Weights of a small transformer language model: LayerNorm before each block.
Each number is 128 + 24 x the weight over its row's rms, rounded and kept within 0 to 255. Layers, rows and columns count from 0. The size above them is the row's rms in percent of the matrix's.

# layer 5 MLP up, 256x64, rms 0.198, rows 232-255, columns 0-31
size [ 96 116  94 101  98 102  83 106  98  82  86  99 101  99  87 106 109 115 105  97 105 109 107  95]
[[138 123 132 117 131 103 133  91 101 137 134 135 165 148 120 156  94 150 177 128 146 131 148 138 132 110 162  89 163 183 115 106]
 [134  91  98 111 151 140 123 114 140 111 155 125 105 125 154 156 131 121  90  87 175  93 138 134 162 151 100 127 123 112 138 135]
 [ 62 132 147 143 155 121 140 147 124 157 126 123 127 133 147 107 136 130 199 173 133 117 118 167 134 105 168  81 114 142 127  90]
 [123 121 133 111  85 137 148 162 179 150 152 135 106 143 155 157 132 138 139 185  88  90 131  97 130 136 109 153  90 124 142  85]
 [116 128 113  81 108 146 114 139 109 148 129 141 120 145 105 125 148 135 140 170 152 121 121 145 100 103 164 140 161  99 148 106]
 [170 160  96 127 152 123 130 173 114 174 136 103 132 109 119 130 138 173 143 156 127 138 111 152 120 144 141  97 109 148 140 115]
 [125 109  89 173 194 142 164 149 106 139 130 130 137 103 138 127  74 130 127 124 157 110 150 100 110 109 105 102 139 127 141 118]
 [171 110 128  97 141 154 105 124 114 181 191 150 125 126 127 133 126 148 139 111 133 122 100 108 113 185 115 169 160 153 122 113]
 [127 133 145 111 124 151 140 114 111  81 189 124 114 119 132 129 114  87  95 120 163 130 111 152 156 142 131  68 138 167 133 131]
 [120  98 120 150 110 101 193 147 111 136 108 135 109 206 102 156  93 142 145 100 138 145 120 105 104 116 119 129 127 142 149 157]
 [159 102 118 114  70 123 149 117 167 131 130 155  95 111 112 111 152 103 125 163 123 154 132 117 146 169 150 149 121 123 107 111]
 [110 149 122 107 119 101 162 129 119 141 164  92 139 148 137 128 111 126 135 138 136 134 147 142 117 165 102 107  70 159 190 171]
 [113 108 141 142 142 111 121 134 160 171 153 129 154  74 141 174 140 154  95 178 146 125 118 105 159 106 166 120 141 177 104 131]
 [136  98 121 133  91 146 156 100 145 135 161 148  94  80 171 154 110 107 102 126 148 142 101 107 126 133 147  98 109 130 142  63]
 [140  83 146  87  99 143 181  98 143 134 134 143  73 133 158 124 156 151  81 104 144 118 126 116 141 124 150 107 141  95  60 129]
 [109 149 108 105 153 154 180 143 151 126 121 152 155 113 149 155 116 122  91  88 139 140 127 137 121 130 173 130 165 128 107 133]
 [119 115 120 119 137  77 125  94 137 173 148 149 139 102 154 140 150 122 112 139 101  82 127  84 152 148 130 105 115 160 109 154]
 [132 107 152 134 105 180 137 110 118  89 174 172 140 102  90 131 124  95  99 107 103 134 134 125 120 144 120 118 101 144 147 139]
 [103 158 117 173 116 108 130 150 129 142 122 140 129 112 102 141 143 138 130 121 146 134 106 135 133 109 143  93 146 104 123 155]
 [146 177 139 137 125 125 136 124  95 125 144 108 104 177 159  97 135 143 144 151 140 128 129  78 163 111 140 158  97 124 153 127]
 [151 135 128 107 121 113 154 112 131 157 157 139 146 111 149 114 119 169  80 108 115  89 105 147  84 101 126 111 134 143 151 127]
 [103 152 141 152 151 146 101 152 128 170 153 118 122 129 124 140 130 176 143 153 111 148 140  81 114 140 152 120 173 149 101 124]
 [138 132 139 146  97 142 181 109 171 129 142 103  88 131 148 109 112 151 143 100 126  81 128 101 123  95 175 126  98  95 127 109]
 [129  91 129 106 136 140 142 114 114 128  90 178 141  92  91 132 175 117 153 107 110 102 165 170 160 128 141 102 135 122 129  87]]
# layer 5 MLP down (transposed), 256x64, rms 0.194, rows 232-255, columns 0-31
size [ 85 116 104 107  67 118  81  99 101  87  84  92  91 108  87 104 118 113 107 101  96 106 106  86]
[[144 130 128 104 116 122 131 126 113 138 158 122 120 138 169 100 160 109  89 136 122 127 128 101  64 123 136 138 104 124 166 146]
 [147 126  86 143 159 124  86  88 133 125 133 164 156 140 176 122 107 134  92  97 126 129 101 147 133 127  74 116 147 135 148 133]
 [145  75 138 151 143 120 173 107 124 114 114  98 117  69 114 163 142 170 116 148 149 126 158 150 163 103 130 113 144  90  97 178]
 [167 119 183  93 165 135 145 128 158 121  81 149 178 158 125 137 121 127 124 106 117 150  88 124 130 139 146 134 127 110 114 129]
 [158 126 153 119 119 164 129 134 137  85 128 113 114 155 118 157 111 131 124 115 122  91  97 111 116 139 123  82 174 120 121  92]
 [135 124 148 129 119 135 168 116 113 134 148 100 141 141 125 133  95  91 109 133 133  75 161 150 125 142 141 106 136 157 138 172]
 [177 119 113 147  90 157 113 131 162  80 113 129 139 150 126 120 141 112 107 138  94 123 131 123 160 137 140 105 148 133 106  94]
 [106 139 114 156 115 115 114 150 134 138 128 129 112 124 148 105 149 100 151 133 103 145 135  67 179 105 124 119 107 128 124 142]
 [136  95 182 121 129 103 157 145 165 145 139 138 151 137 156 157 117  96 106 116 107 141 118 137 120 108 127 178  93  88 126 129]
 [151 127 142 134 176 104 147  93 161 153  79  73 133 123  91 158 151 130 116 100 102 150 120 130 157 115 157 152 132 114  92 158]
 [102 134 150 131 149  93 140 111 162 117 120  99 130 179 105 101 159 119 117 120  90 127 102 106 171 117 133 129 170 134 175 135]
 [ 85 149 148 151 156 129  84 174 143 146 119 117 105 131 126 162 166 142 111 156 101 107 113 119 133 122 150 159 125 130 106  97]
 [147 130 100 148  82 104 108 154 100 127 158 126 175 134 142  77 129  93 111 144 116 159 110  88 144 101 174 156 148 109 112 130]
 [ 88 142 156 119 149 101 152 120  96 109  74 108 124 156  71 117 158 144 127 142 106 114 150 138 124 130 125 134 146 112 128 134]
 [138 114 129 116 106 133 190 125 194 119 121 166  98 123 169 117 123 114 139 123 135  99 116 121 112 111 118 153 116 106 123 150]
 [144 130 108 136 138 101 101 110 136 158 147 104 130 118 109 137 122 127  97 127 124 146 135 116 127 142 141  95 104 135 106  99]
 [112 157 129 146  76 134 147 147 167 104  97 123 131 115  87 100 140 133 171 135 153 136  92 150 117 100 106 138 107 163 132 137]
 [150 117 127  88 127 203 122  98 127 111 168 127 115 124 135 152 116 135 113 124 131 104 116 135 105 136  96 169 100 157 161 139]
 [134  97 129 114 146 129 206 121 128 145 140 124 148 112 132 139 162 103 133  87 141 122 112 127 132 136 111 121 120 126 144 169]
 [152 139  97 144  93 109 149 119 129 106 134  94 121 122 125 132 120 140 130 120  93 195 141 126 150 120 108 136 102  99 105 150]
 [131 139 137 102 116 163 125 112 130 149 144 147  83 117 161 143 147 149 136 147 130 119 124  67  73 143 172 143 111 134  76 117]
 [117 111 149 151 133 120 140 103 112 181 142 113 113 133 137 141 155 152 138 100 151 123 159 119 158 102 159  94 124 107 140 125]
 [109 107 135 140 130 128  66 141 146 136 126 115  95 130 149 122 108 137 121 138 120 124 157 138  74 153 172 176 189 116 142 113]
 [122 118 120 124 109 101  95 150 107 105 109  98 151 113 106 127  77  61 143 108 135 126 130 147 133 104 126  82 123 159 164 146]]